config.yaml
num_hidden_layers: 12
num_attention_heads: 3
head_dim: 64
norm: "rmsnorm"
norm_place: "pre"
norm_eps: 1e-05
qk_norm: false
bias: "all"
optimizer: "soap_variant"
beta2: 0.99
decay_shape: "square"
Each number is 128 + 32 x the weight over its row's rms, rounded and kept within 0 to 255. Layers, rows and columns count from 0. Numbers have three digits each. The size before them is the row's rms in percent of the matrix's.

# layer 3 MLP down, 192x448, rms 0.213, rows 0-191, columns 64-127
096:152094096102145129199129139116080117092137192107208072130145116113112105157125091060121151167103110141129125130087100132096103110143083109105147105105194115121141085108127146109131080137172127
096:152152106123151082125118072172131127122033149084129162137130114140144153135092128154091133108156095116174101122071091110088142113168177120138159147107127125097117170109154159109096164114081153
107:110131078126115145115125174121141178116125068169106131089068103069181098121175147135146183062137190185158143109134120127194133169129107137070178073103149118136065138175171110170143126106114157
099:150138204153067093118147051219084134124152148211093120117120128180185148169136152137140121179125115144122076117110136151112093080077179145124079065183204143142161150150118108092084093178106141
100:082118094114103163087153151146094130132134125107129164078133079106069133136155186129128133111116120083119165108038110100118130112133132127124092133126177216161109157083109144097124110118141105
099:133138175059140106123120150196115164122161103128133130131157104148110118113141087061116127142078054134094176134127113138156151128185149096104123071073153129144110124179161112123149135103053134
105:120112169107146055190099117180059142153093133118148100100101131071097142060168164094096152172083064056139135037116074143158187098131057151196113063124105137090106115167146180155106105086169124
095:219190172184154098190081105158146137140046111136120140135127061077100162143108146109182084126104190125135093188081123089171049107073078135134141151128151090155194080074066129116141093148135147
097:053081125174122157076107128052111168140159080179114130118163151091129184133113172112102147106082132129103149114103176066153134123108119088165162165104105136137116119163124139150151183098177139
094:138101128146149144103061113111081166112100129167131085108146132132134116118169123093137070121116103120153123129150179071090143105151138109068137070118087137110099188112134084133091079090089097
098:049154134122146131182132162126128152151118154147116137129093129135174088094085096139113136140091160089136143157143114166181089125171135144135165113127093131104157139123170122068145165131115161
100:159170132095083169108131146186168109112196121145112060166078163146079124085176159165107097122086118136067131151111153107155058168065155081123102196150123110162150117117160051059130107154094086
100:113117109107167084156118143104212120144169135137140158165092111196169153126140110069107133105167094175200167126142173167135082142105131145087149067155124118167177165207151126136127180166146152
101:108141148148153116143135132126138088155153123136131087174145141133133147203186091117141069127139120084173123204136106137124079150138168113124115120132146101084082099107121178103135190114120100
100:155171083134093195111100099116094147146176092079121185105112109110122116173084140142069089088109137114165143145131118129204100122154093072126147092124096085099133102157161066150132149163090153
098:105093151128137154085071139151053177086163187141150129089104096141151130163091148173126097135148119105096081127130149144093152159141142111146125095090148116111138123097140107123147121150120140
102:120118108091135135119144080104114120138086103087086114120121183149161143139148165127075191095140073118083117098168098131111086124136091150144135108127093137060144172132104124146112119092175153
095:122096129187102114135127158115136141091119143069165137102145163095159122159144145140024151157130156202141154138107124084090152176123164095163114161095108174122185120110160141148142124176140145
098:079150116116189149125141154176120089133102144160133173111134092121138088155125091082120116144182122120084113140126097128118142126119121159159179171121103137100158136164131095134118110093150118
098:121151095114160149088108135157138095128145184167155096146115132164102106102125208112156139170111097122091145136223176103169114111093087164155117091083122090141112055150114088066093113114101160
105:157173143116111104160091125145166177123120130112130126109184112138107137203156136107112170147154121141124164119114120137114082105057125145099161112116165127135130119170136135061120173122099203
101:201104135076086152138075110091136139124134134101186118087205115158132184208142084117145137060087155088214158116097054114150088123134147151140118129052129186094143127134186123129089136080133176
098:166112168083192041171143109051128137217121079123125128124092166180160174100112127149149186134116151155114160162140067116116115104125151160184152135104129135115141086089116140061156145171112126
102:196114173149142123169152166104109117143166137106148170138111103125200126097078164128103148118136146083097047139148159099062127172065180097115142108121197185163138106102118089166144105081089134
102:160143119113112091136163152179181084157127099107129110121180146114110075118146122102128050110098119089168111155167125088113184114105116170217086097068171141157068050165109164092135156173111113
095:159102082144143113086110105099142120140078182207090133190158118146116170111159214157147108109082102138137168132119103179135192135157084140118134120120108157109165148125089155098104197133137150
108:164125114139147125082076159136180124135117204141127070066151131105125130143094129121124196174126120085157148156094105118148125165160166107134082145121119132148148150101093147114161112124130117
099:130199182188063161139132113192156148130145112109081109176042136153188161098126137120143126131104111157131085125067122152149134142152109138133142145167124191135174164101106130128111145109183144
107:188163102063159150179118127144143065154072126086116132194141129131099082094188109150095130053160125149146137144066122112153167139127056131066109130161145122122151139093117053106135088092150091
104:151108112143134073141128133149090143122144102121145149139097125140115139187088106132095120112107112110072174077090158134112137155095106094130140145150093136125125106094117132143136104125189163
095:138100096070120180158158088128092137141166123087122190132149169121073122176082106129158144139214124112143108116151112165097137140068098177073159085088119075159145122114130124114182075179171079
100:107075200159142163114107088098195142162137189071172176125141074104071155104107169189080133116190164129166088160130138100155122065072123152119130093137112120095166120141097080115113075146213108
094:167096110103080112151196169169144153159131167116116071157138053111053095160118088083140131160081120139158106118119098092155145121138153160163107105126105170073097119055103129156095085173109159
098:178104124037107106178075164111117077087107129113099129154110132125150165064122144193083105117119106130155146083093128105123120107156143174092106133163135134161157074120102083118047133110095114
098:148190116078085119109129182163129134121116123163138187168172126118099045104147172153142135142175136152116163142108088134119123115122088151106137141222104111116143109122164118109124187135099135
100:164155078119099178207126135143100174167142129102120122125115054138127136130144118166116128178111185153161141060135135078132148172159084109165139156117159113080098131094127120175135125102149120
105:114092147149163069099085137155062090160139139132109098127121099136179093107122116120159131120145098113129127133200137128128091138138204109088093119158123146109156158132137171122126169077131088
100:123130217096149166154152147146093087191129106157158161102137097128187089064116097152149065170064181142096118025105114104138164130167071138111062112111159136126085123118112131089099119125155104
097:132116122110133138137073147131148135122150118111158121111116157126109113079142172088050147142196123118121180113109147139195174117117124140116116113100129114104174162109124116122114100117192162
093:101135122132131139194102133131152055147114137111162162142053068144165154104187128112146144158100159131156140147099139130167136067109097122145154112137176105160147053154157135127104148148169101
107:114141093174126081078132130185110129107093125154173122077129169098118083118148126035141115081057088072226129112135068155125154152155134122121131123120130144121073152135176138125127131133148190
100:162056164137126160107096182102046148146121103154101125129144153098091197163130126182099106109163149127157141070098140116109096092152147130168089090151110141111179125107102153089155101110137121
096:132165135166146160155119195150121130175136167101131106158010132150171132120152120088206096163157141108158117061147130104160170085110173165110125120155112123177146145124075088077090141135138110
096:118089127200148186117143137078110142102119141155115096160159101149091060147163113134132212145176088134086144103141162143157087169099126114138150049093081159109128121110103121154094111114108121
099:063105138080129133139160143099136074095140138159139127150128087083160103078138099081157103140105101091160142134179145077050185124134106134110106126151181103140115062149141110159136113123131116
106:095131106096117165151123132133176132153162129093096137131137093130119077095141148102136141220201135195048133190087132142174098177094109163135162129060153124212118117144125142089144176128079106
100:109133129179174165130123162137155147130150120156127124129169093123156125176120131077123170104113087174132087115091048071111078106182162177132133125109139155139155087189116133183101081164125134
105:096148149137083165119125129124157106087135138157122156079139182132108102175123112100129162133127141127068187142134123185179192145114114148088187194098107153155116117098170081075102145184123128
098:140101134132105151131139116180142096137133138109099158121087122194178118130179064127108138161105166138098127088183122173154179155159161124126128142152081077126109207134142120192116121100115185
100:134097144126151046078151110164157059142118157155103139167132106133115085171160135114103093118127140111138068137159112081066144114088122100139171107142176093142122145133133114171157121123133109
092:115121168072135113079139089105147124186100094114079110138114081115141167086135062154132207137125152118102105134110106107113071148144120111038108169125161136130151140133147122150111126131073099
099:114141139161143102151088111153135163112112139099124162119144118121140167079136042163118162186077088137122134132129132082172150101125127157115118170147058056168055086079140132080096158112070177
101:134073127168162114124135124093108143087160064089149102066154162207173051122165093186097095117160126175166132152148147128108117153170113112146086101080109113134125098186176190146119162153083133
097:159128137106113112140139133127086130134164127094050091146112142115116159102156154091109126136138114155137135077145215101074082151107118120161149123138130131171135135139141129107136145135065065
103:098187170133105143132110162096125138194130110069097154097195133132108094113111125157101152156101138112117213133058096124126080105127149127122131186102123133100122133145121114143088130069104154
099:108140152106132160185141129092169155147122131122148086135150114086076138128141123142147157115114112125137191121087078129179093175068123124062102187073177158087138105141147143131142154114191129
100:156113106191142129135149108038120206095120141187101101146104056167139133136175161135149086048114095057086153111089159119083090122101119142134111120121140166104081115105108119139187135115132104
102:202161133042103147094122130142110094116132178123134141183117155111136112176098145113103119123119137135160135141115129122155129124129174124124126111076089167130122143126148067126169112132137088
097:105127113077081082127132109165141165136133144190165148112133150152112121115114123103143138124117204108095107095155104158090114101106108066059241162111132119126140123162129175108161151116118086
097:119090141172198115113095083142079152134146085168143201096129106106109099151116094131180136133166197133180159103164105148170155115097121053098174168110167156187161166127069153204173104141122069
098:117147140142159152076099135156135139080172157111067087179145109100151157120097112203077133123152144124155117173138118056132129151166127148170110103203079208084193101127104125204118076156149157
098:151196102105085140116149105118166093135206129119126087123136154083076142067061116034075143150176136161115088120097136098120107143196146101149062077100171129154132107079121171131118117126190062
099:083120088083150096168115098132157177162129107138124114157139149095139086124138099117080091208169104237149135128079107127153097116186151164124205143188140118153154131110086169134181116146084070
094:157127199103125091112162086160173166106083112127195172147107133165144123159074119155139237144160094112103141092098137099107120181127127164113132166124105156178114119113193147160126075189064172
097:155088130100145140100145112178148101072205142178172170136165148092164145129179138103087088096102077132134137109132094152120122138143116104159120137155146068166093066178162168163086144120105089
103:192120106158129197111071134094169132093095189066069084067143172147080073135085205150050092143186092116130113114116081074098187152133132140043085154134142097138089135112103188104134125132144150
095:171103183159102125157127131101093111095110115129201067125156156145102121118151104136122126153103122120107138144158134144126083063117176123151172057120114150140098121220143144119079132089149127
106:167102079158105165139124161170108160204153113117135167106130116097153063070189100111210151160121122120102119144106163103113181094145178099084150139103120150118107095120169074026099120124134165
111:091122170179118134113138136121145113119143112107170128156134143166089117140130130112126069146120058119129153156154112196132140131110138098092078211177147051126044102103185104136087164081118156
103:120089104172087126083069117107135087103100148196138126139133120076105130113139124128118119000130132135146096148146140180070128142140215139147112114183176148148182152154161080167126091136174126
102:129158139119149170166124144198135157109146188116124102161137104156186138131181078132116080166104064127157151101168172137175157091130181107115150164142120142053128146153123108177182090122083171
094:101135119149169168096107116103113106135063089148139102094190168132090219117122142112169103112116129151167123114102121083162104085087159182141129136051130142140139096158126178125140077083102114
095:120154100099109141109145070137124097145127135059125171113101111095098127111143123129105139147127176114170113148130174150115126160081160125104105120107028096187127145142158146136080113150183126
096:098161123207158134159157142101119133162133135136117143113123150055167160147213131125118123118145111110135188163126143126104181161109132152149129138189187102083126176141124162172135116085184088
095:095148189101087135167140173129152109118134189138200118113131125148102098177060107139112079103121128096168168119135134095134104034122094129097149131133196086158101125150158155205181136131112087
104:092141167050130139135110110068101126192065043108179093152100189171165121180094161138071114166070126165177164150105154135143125130146156175143139108073139072130167079105095112127145177162110123
096:119123145142098068097119071083122166082116163175148134087106113186193098093101188162112080156090144137122159146069143134136127123172062101167108175137056163201156124143036110153072159139122107
107:151121101160172105180150124155064120124157075177176121124153084158121096137173111121070144094106080158111122117142183076154178153157113127104159109093124124184116155140174156104095105102133139
103:098082133090162095198156095081165074087072129127130099092153096109131124123132131124160139096130149154130119110103107096143146101161098097168122122145065135065138169113125114122112142061182148
099:133143146180132050086140104127132134176101180097165137091080121130198163107143071164138128169107169118108093113069140110142165068090109121154060162095120125142102163075097192165081184158125140
101:095149142157131156185162178133120136155129158135177137143158108111151126127146143101147126127126128091105102023155141126040141153123156173077145113089150061122134122113106117123134189121090129
099:185215110148115104117142108145107113206150105138135197139192119095143164115160139115137164189099108130137133113097156138122105128078180051138094138104063112141113129099120153140117141105139112
101:111118099060116116147123157147073138127182149169146120122187108099082131059149161179125076041168122103130172149136164141092127105109100105127091048137117135177142141154130123146132135155112197
099:114132138188091130112110085142144080125168095104101099122155178151106147110129106068148121145107178135086123196161155148174115146115133198099169119138145106118094122063080148140090102150147115
095:109136060102080162118159108154175074119115119142167082087090107094130138090097128116137185134117189080121095111116103168143123092063139141126130150165151093211139116149084129120055173088128135
098:134139104126151143094145173143137105114203140083186147148132166104124106145194142097140152117144203162107111153102141108132091152152129080155159171160094175055084129100137117107107116140102170
103:124123106091141141161120140122144077209121127076145178107153111163136073090118145118135102111150177159121185142132148149073106124105166190110161117174133143115150055145081134161143143070155146
099:125164166178092135097173172134119120116124130142120119135199221112132190131176090129097134165154094192129084154124152131110100087098155122149182077089064104115096120155142126164112151110088150
102:162080078079133114111165100134184132107165151134091109151104151102144122153204157111104141113154091186203087097121049162107088099134142158154176166140136125137151152159134102177131111128131137
101:125181125192150162123080137142178142113115154122145117116181103159143137185130159172114104085108149114158170093112108166078103154127114118149118133214084071134138142149184149073210182103167086
100:104133061148122085115147066135143187109115122167137156125163118129157174151119143142116138147165157125155092106131097138206130119149196103139159085132114135105115159143120172177151129188118091
099:118144166154110130086116096165121092094132152167108128159165094138154139126119089168145197180153191091148086187125167125047096097047183097084158121171143114143101156148110093108110175195075080
098:128125144177135118121128133147079089105139142129142143152101157145146081160164146140105127096126123061171121102121081145148126134166149118165137190117151154109124190065121137174094106121139127
106:089118123117077085150087138135157136108134106104149134104136068110148085089130153102096157162067115144126112124140173159152095127118109112156129093146115120079097165101125162165080091164142066
098:125109145131113128089086118074160150154132147112081113092115080183096130144153112106167066122070096158077105146131172152143122132121121127095138130111132089141068148142134194084096178137154074
104:101111130136121085119152112115161086147182127071189217133110174129100111112112086138147141112150075129181136150150136148130112134128138168133137110075138121119196207167143121144121098088099068
093:151137121155142109105139142156179101136186081123135149105190134107157141109156130187161158129082172145084135099157125134115128206128108138144106128154145159176133088186100113064121144061136122
102:136158227114133084185139141159044139109095072082127167072144153132084102145153106126143167116132101122118126113089114186151110115120121118157070127146089203089098137151128153128152107077118157
100:120107110120132122063157116153158133132166137124169133143181102130187140135154118107150095080184128071087097109077164124095122191142129134092109143059117101102090100119145104070088115103107136
096:137130134122108141104136120196169150204171128085095091120066084156078175187149155098101124090158123094080132105157136148078107100196122173119072116117167116110119118092109174121085104108138107
102:154099109150120147140126123102141101080157126059180091150102158197111172065126108134104101173121140106146163135105145147135139147062123157130112179095106141071069172117128116110166090126183141
093:139151106127087127180127167129154166135158146110142056087163126175109121155080150141119120099123187089142128071136080148090116121040135125045133066063127132077108091088050151105112139111094140
095:167118115116127082078157086104157085170124164197144121146118146160070130163137132147101140184190099095122148145119211161119072152166117106163092119073185136176171120175155153163121131117147090
103:063147150136157088145157044097128119132120074088081125144173095111132180122107144143184102111117110130175112111168176190104133182136125175110131093088101120162122140170059078088136118101128155
096:122137083184122142066133108155189105199164119079126066090165129152070106114022143158108122103106155094121121115160105123152154093158100118141117171145124154140143106088198178066155160130098125
095:163170191143125146099178099110086211138134149110168157057186077109116141119132125154148085165117115105151138108152080123152132163074160120126115121157171116129141143172171222103139139079129109
095:187063130158099055086085077092146119155106110121154203145116143126128136139123150186147129101089132101140191149161151069085108151168087139129141135151072146137084108110135109166155176130108185
103:134133112110156109178129180131116216114152154179141076101172092170076109152085060152067079130145090131108081112091142128115112121123088155136142105104188135094176180144082128127101143128108149
097:073136096157184136129099098140185110105154137143107141144153176115106125158138129153171115093107122100176084134159128186105162141143159185125171133153199172136126100139126153178124161139121106
099:202080137125108135076112133186128137116145145123123066163083137151132128098098147169107107181159130064114196132122133126083127133159127151131169151128178119115158105108081117096125169116176119
094:168138153078112089125112154162139133131127111145159151104152140100108139102154095126135166147187085108103124123160127140102119136122082095145124119126157150153126108146203173183113062165080084
098:091114137119098122114107115104066086127135154090133139122126153154083142163138190079115105107094094148111138163117138162141087119118138176155105150097122189116064111192126086078172095183130128
099:125147139081180145117144145102169121118101120187173163167081131212081129157120189134162174142149131126140091137137090145180125133149104149145105142143111093103100164115098145135185182145120133
094:150104131163099075121124063170104172180081134143072146184137079123112179117134145123151118109066123161149118121126136083124083126135124078120124166079149124121191108110136094118106156122104104
103:146107124207172127104132167125110173187164204108144113146134120180134150103113090133153126155173152122173159128095126138154119134141179121173175094132169111089115177116116182139095151151079051
099:114176160144177083169118100161179139134150255078194169095181137099166097142145154138172112117175130081160130122162080170092122125133139164110170125151139111090086145126109153119176094135159134
096:091078183074171127130105131135158157146088120087164130141127102165156129168173161158099160162093155177136090097043120170130110103189151157080118123117079137142099108106156128101155102135125136
103:133114118148081127120060162151150136089151132121114125149144151089117101099124103115183130106145131122142117170120088135123220120112087126143110166148149149201131097112180099152156217116089116
097:094125139129125095194120162118084085153103182025105146068114177145171203064083105094129112111078119113151103106128125131130115111144162106132157116058140138153109177150128154149146132143140079
094:137148148103137084165081086140074057086085100141112165082161153077105137134105084187108149149110150118128168144153113088100109104136158135070095114082181124214141158171157150136167147168099084
102:141144111121136141128164128172113069151107117128136159125120087142152123136103115169120105169079066139156075146118150113155203149124119137092141111130137099120122103120186118143155126123112112
106:159113149140128083107118173105150144163178213183077126133134076081140128083166124111105076161136117132133120171102133110101167142111092133150206136123099101117119122108118156132140095163032142
099:127030127093126140143113086144104103117113148129195135165076103123112147118143108167151152134137131077185128139119081113066074171127106145090111140089076099146144100140131132154119165141120177
097:146155073087081102167125137092156140096092115162116126081130204086095112081157111109134089123149111180141116146103055103111109193153069158120164122098122100124151110139134127104090214120128100
100:108118077157100134116084117046135088101145206109135142148089110116104124100095113130124153077124096106154175066132134136148104194127159101157119092190114149104088090168115177148087124194165156
104:123123112089191098106149126108097091130092095146163093112128134083134138115136138145106115145161134155124095123151132110098109120110176105109070165113181122139065187144178108130129134157135172
099:124015154073109147178145125110079146138104176176099110173166139109182152106147195118197098128150116151131073123173135132140127179096038095126173144128122140151120039159142143098100150125139151
104:162145143120144123100081106125163145176135151108112161062095161097131130129113176132113091182153149133148151127129133099169131096114094210086163113122139135153145170099158113138101105136073166
095:116134152140129113114059151127109152106089193086098114102170131155095147064152115127107101187143121125134159089107089080144104030104142082116085171131173082104109149142141103151117111136153121
097:100091196089116130110111157097102135123121172148056152058090121089106101130060142147136099144103047124118130110104117078148112113137130135081063174141126183084135103152110139171108117128092172
103:147130179146138073173217083106115089148139125093129161150118109085162113150194118133120084127169111209140139149140138105193115107087137115101055148159135045115158120102127134165144131131161117
099:145095134103141151173079154138108123112105117167146178090118117148102093114137089180145089090133127123130162098168123183142180103136128155152159170133130109117159092118053145134122114132114175
101:153175126120168135147107086136144111090128134125139141171108103112138050088150129133153127117117125095125164085110134126138156132119118068159130167129119163165156091123140199129133138082112076
102:114187142068144131087108127148119080045094168095148125124160177090078104139085160168127139119157191135144136093139194133137154094129142131069089139163168069110168189160098092113133103129132078
097:134091159097192156119103124141196115155086125151140106176129092198139111127094135079156099105123145147102161115139158141131148120185148124173104099101096103096171160128179119087114139089077099
101:095110151120160099143153091175114151127145076157084123142104174120114102149120150121148076098111092121076078106145112146130127171133123014124185120069139164126099143149128168111127131154110155
101:100148169108132153156096109144074143111065161167140166151105138147041087111120180149176107123112083113143129122086097142110171163157116160179155131149100123147106143083103198118114159127108116
098:194137134131082125130105077151167154142082154137099163127103138216095125179110112117147096142100095105097128121157080132117148174127161154148098099136138135125139191135104118173100116106152164
097:087160127082124130160064175102132146138129128163090114107099112125106114159135166106132126131120156143079077132119129184130143127107072117095158179143114213121139073134089147170129137167149108
098:151156173140146108123192145135144157120090139168153087138128178091120108104148171123075152098103127090113148168117099089111147100086147099102149155114122139066146157058054102074146097094153150
098:191144119139115109134170137121111092128179144116211069159158112176120145120162097117137096169138150161187136137122101145106157155132143094073148135106192138131122134132145131149135167046130156
100:060136101108145107135097149228123131171114165094102203111107139139098129107105148130141142101140176111113126069119064150151119105115102129098128086128089101106075138151101154131092116146084106
103:202083192106104082101078103159108130169136158113084163171157142122182120132135140140130098090174148117116107134118158171121128188132110125172107156054117155074149120114136147151108171094166114
102:084106161124103087160109098128126180089119120109112176161132147183210106107103139124135100145147135138133117094161144099085106152122147114130191172158143126180123140085103131153138093107072077
099:122121146152101138149075162125101131095136101151153120062143135179217101082111134191143122167141136142179140162092131162153109191141135120102143176164134156070116123118130111138148073173076189
099:137116109119112124080177124127096083113099159163138135122182126127133158132152164115132151122107167104120139080125214169113114121116172106146105113135176145146080128078131106132185176137104036
101:152111152152147195073194106135138188121148122141096162109162071089102138136151171154136122135122133096095103106153086122132137136131196078127192178120191164098136135120134095116142142102145089
103:180071126130076165104183122113103111129114120110123052114177131124146145142096114134130137119141157111136191084177110158113148148154122130111088118161139136142129082113135214130112128150105168
105:163146130130152089128150155128102155178163128086121174159116143171067064074097137128124170184148167118124124100039147121079106110169158089101099078053110122153182093159107095157089149082152073
096:155140159119141105080175171131119159149102123137138066144135119162093121120121116074141072119126086090130156067167136122170120093097095146167144161122149163083145112155112172121148100106166171
098:157190198104045135080097135162165110109121161147128175159144148140129131127175106157164140188210127149128111108128103113124068152074131050171115099172086092116147152160119120115129156145141166
094:093052196067104138160119130179059130127111175155192077139089176132143138150143126138159159073103141100125154064206173151167172128191138075105156100102100127108121070094074093188171139143101152
095:147133175151114081093119144158044177113113050163148099147107126171172076096179122114122140131137106192103152137156216158136085119082166122146112082180150150102127170162186181128087154170161150
103:156124086104128118127089176143133103142095127134104111109059151134141125150104132065169122121136155123096100111085183100166162092162108135113181119110108126160130164123159146162122095080189183
103:093129169093131153153077111121117208159159094118101133108144129151144157088157115195122123113125164197123147074142162148108153144111161079141151119107126125136150133151125158173180199101111097
105:134070106151111151099153168127128155145138085122084172148150133150066132105099172115131083120101153181096166140151140145088117147172131194151095131145080119105112156171223132173130186103141082
099:088081111108139028067124084148164105153127128161116129100162163157098098100097096131125116140107141099132196138125130153171156141140089122128113125079132126188133115096100188100146177110088123
104:145114116102124122136105108148109098166118138163131132168185142144119142160081097136098086119114163134162170163099147107090066065116143151114038088120154137106149108127130109109096129104171135
096:111111102129102142062137133135104119108134157085161142121116056130125082102114089142147103139153171101118100133117108098088116059131127102127101121113123116134197130179096140179114099155159118
093:063118106122154065138113126108145140106082154127178118116135124179093059174143157122109146130141136061096109133109154158172122134143114164205080149125102121106184141154125163170117153177117137
099:160108090138161092140182179104117152126175097068141148146111077166215185124114152116105120129112107109125115084126152133141179137119158118112166081016092111097124126117135125101119128165148100
098:152116098088097106162084132143154111169156134127159180090147148156151105083157092120108143179111072154187136130109148132163086149076155060130140178142085158098134138144094097100128133102081154
106:163109128108115108115163117155116137154100123108116168060129163088082120143163112109112121131191116108142104152146182124125124150103125108148152057165111155110112153069110131106141087125097084
096:165135157124126071111144138146100108089166126138090097140132116229148124118077112095146123162130191146092129109126096129132091161143154106125115119144088152145183125118119198137072142123122122
104:108165078137110106209151165140119155125177094090097112072166170119117136216131149031184076193151113109138181081092061137077145108150119076064141096113140124116198158054127119118122160107150147
100:155102102097116098087146120165135136183106122163126140138123160146115046109073098117216117192140117143104089122105110087182133164169164168160096114181183102177142109064116184123125125144136089
104:145110133168083213108135085115139075142112129163134173128135144084128152117095125169106103107116122117116142122103085124112127161101089129223141147139113079124137132051108159182125140154136159
100:208115064094135093163139073147099129139137181173178120118179098142098076141145137137054129094104161101169160121177118122131138134141128084106064118125066118129172088123127117108101123104126149
105:148119108102071124141127144142105095056165092137156115124128167097134080083056171151139172101121059124106126106154167102119121076140097096161116220137079109146127183121118112084127090208105144
099:109137130107094136125130184080160085137052153110093143106137134162086178153071199154148135105107170069149104137125152099126144125090113100133174105179122117147058147174114133144171094135107181
102:125093137171162158127131083107133151113036129101173186099142127123135145131155122101178103108115151111108094176124078123103075079140051131177107207138133155200127153119126143141147118123111127
095:118122106148150103116132075103142103087081099111145164180111186161060099162127108190099054074137137098131133100155183062146158145134152082170164102173078103063090150155128118076161143126157178
102:167122092108113104121109082130143133112154111209076130103160099083127139163132183107133103070100155111103052178136155090129152151149070134156110175135166144129117121107107121136116119132083097
095:170114195094108139144062086114167142097097113169126152126063125091131146113150109178092139170189115086118120086109078110166083076062091144120138205142082141112124119155180147158092095073113113
096:180127119124079109154100133059108097135135120140115148145154120089124142132114141133113079135122117133134184120113160054111162091145136103167107159151140141209167116166105069156149102109119176
097:174078149129144132171155082194167077122099196172092111139158128126105129150109120096164102161229122097112137170185129147174101086092102157098143134101157157122102107084125193123100168180186109
101:130185103073129162080131151129127119128118178112110118127141122093168125152132165159148169199188139089159099134158077168133123141141159157137144068119132141185152177116121101176143153137116147
103:098145078124098118160166187165117169107080163185163055175147082072114187107070148165134159115128159079063101146124164092105072156113137194105081149141051136117159124093149126108121097153174096
103:051126115137140043093162133122021126165156175152151201088090123117179112201122160163129110111099123153152113125159137117094116124076145113112234109103082159134099197124149147119115145165141118
102:122117169103145184146132126133132160127152094138120199078086149170102118093137128155104089167124091116130125066181166172128176071174099078186142158094093140080101181125100141099116120094117187
098:137079090151098113141122121181142174090124075135114117170098118139124115156133091128095138147187189123173076171095049138052097105126087114127094168063154193117143064149091116124069136105124087
104:078128107062164120130140132142163092131120139072158159138189092092141141143134103159121088081108167144145162160165130089169084184094106151094153126158148153156096073114145102025131138088161154
099:120134143130136099104133161171148163129130105178095158087220072104155132159193129181120053099117108119115103112078140081178164160103109182114141117171062196119083117128138128096107115112153144
100:085143112105083169152168067112147163134089147153072152112115148161171118245126129128220152172160122156128073127119114127185154097067135118094157078136138155136124186129146100137127133151087056
154:104128124119123152123134121152153122185132133104133106093117112121094105124122140112098079126127142129162161127103099073132164183087117149147108122093139166138068146141140145128097103187106145
099:169178116111134112098073126123168143122137103147191086173105125071186160152154139106178123184108134088101059100089123146089158131167133174142169109149126129128138144180103086139147175156097105
098:180085137178137092161155114083146167068159116128132150184165198095118132146090106179085160108104132102120117128125111161115176161109117143163120040108120158179087136102152096154116092130126128
097:188112082136159133098142104116091130095162155180082158112129076128128117154112107176133116103077206104130108123165201136138131130138189150124136125113139129089162144072117093142069180161061158
111:105102139098127159097122178143130152119150140077082040165074084120181111143126127139093120122121132181090069132119182115111072153131135196119155162116085072132116181111123145134126098142170155
095:109134133185094057137136089108148131171138129151125114106140140134150060144172070156117114145194145112149179150144142097092104175084169120123113169072102123132157194149107094137149146138144063
098:184061099149144110176143175134133121109149132099152102130113119063178158162184125091127081152192102146174138094140123151137180089127127175164109127117137032183119200157153134100103127078122117
100:141117169173188100094170142132121121095125104133123116151159108140135152150086147150122122078084094165159134092082135112122084134138143111139084157129124122154150079095169113096171135154145150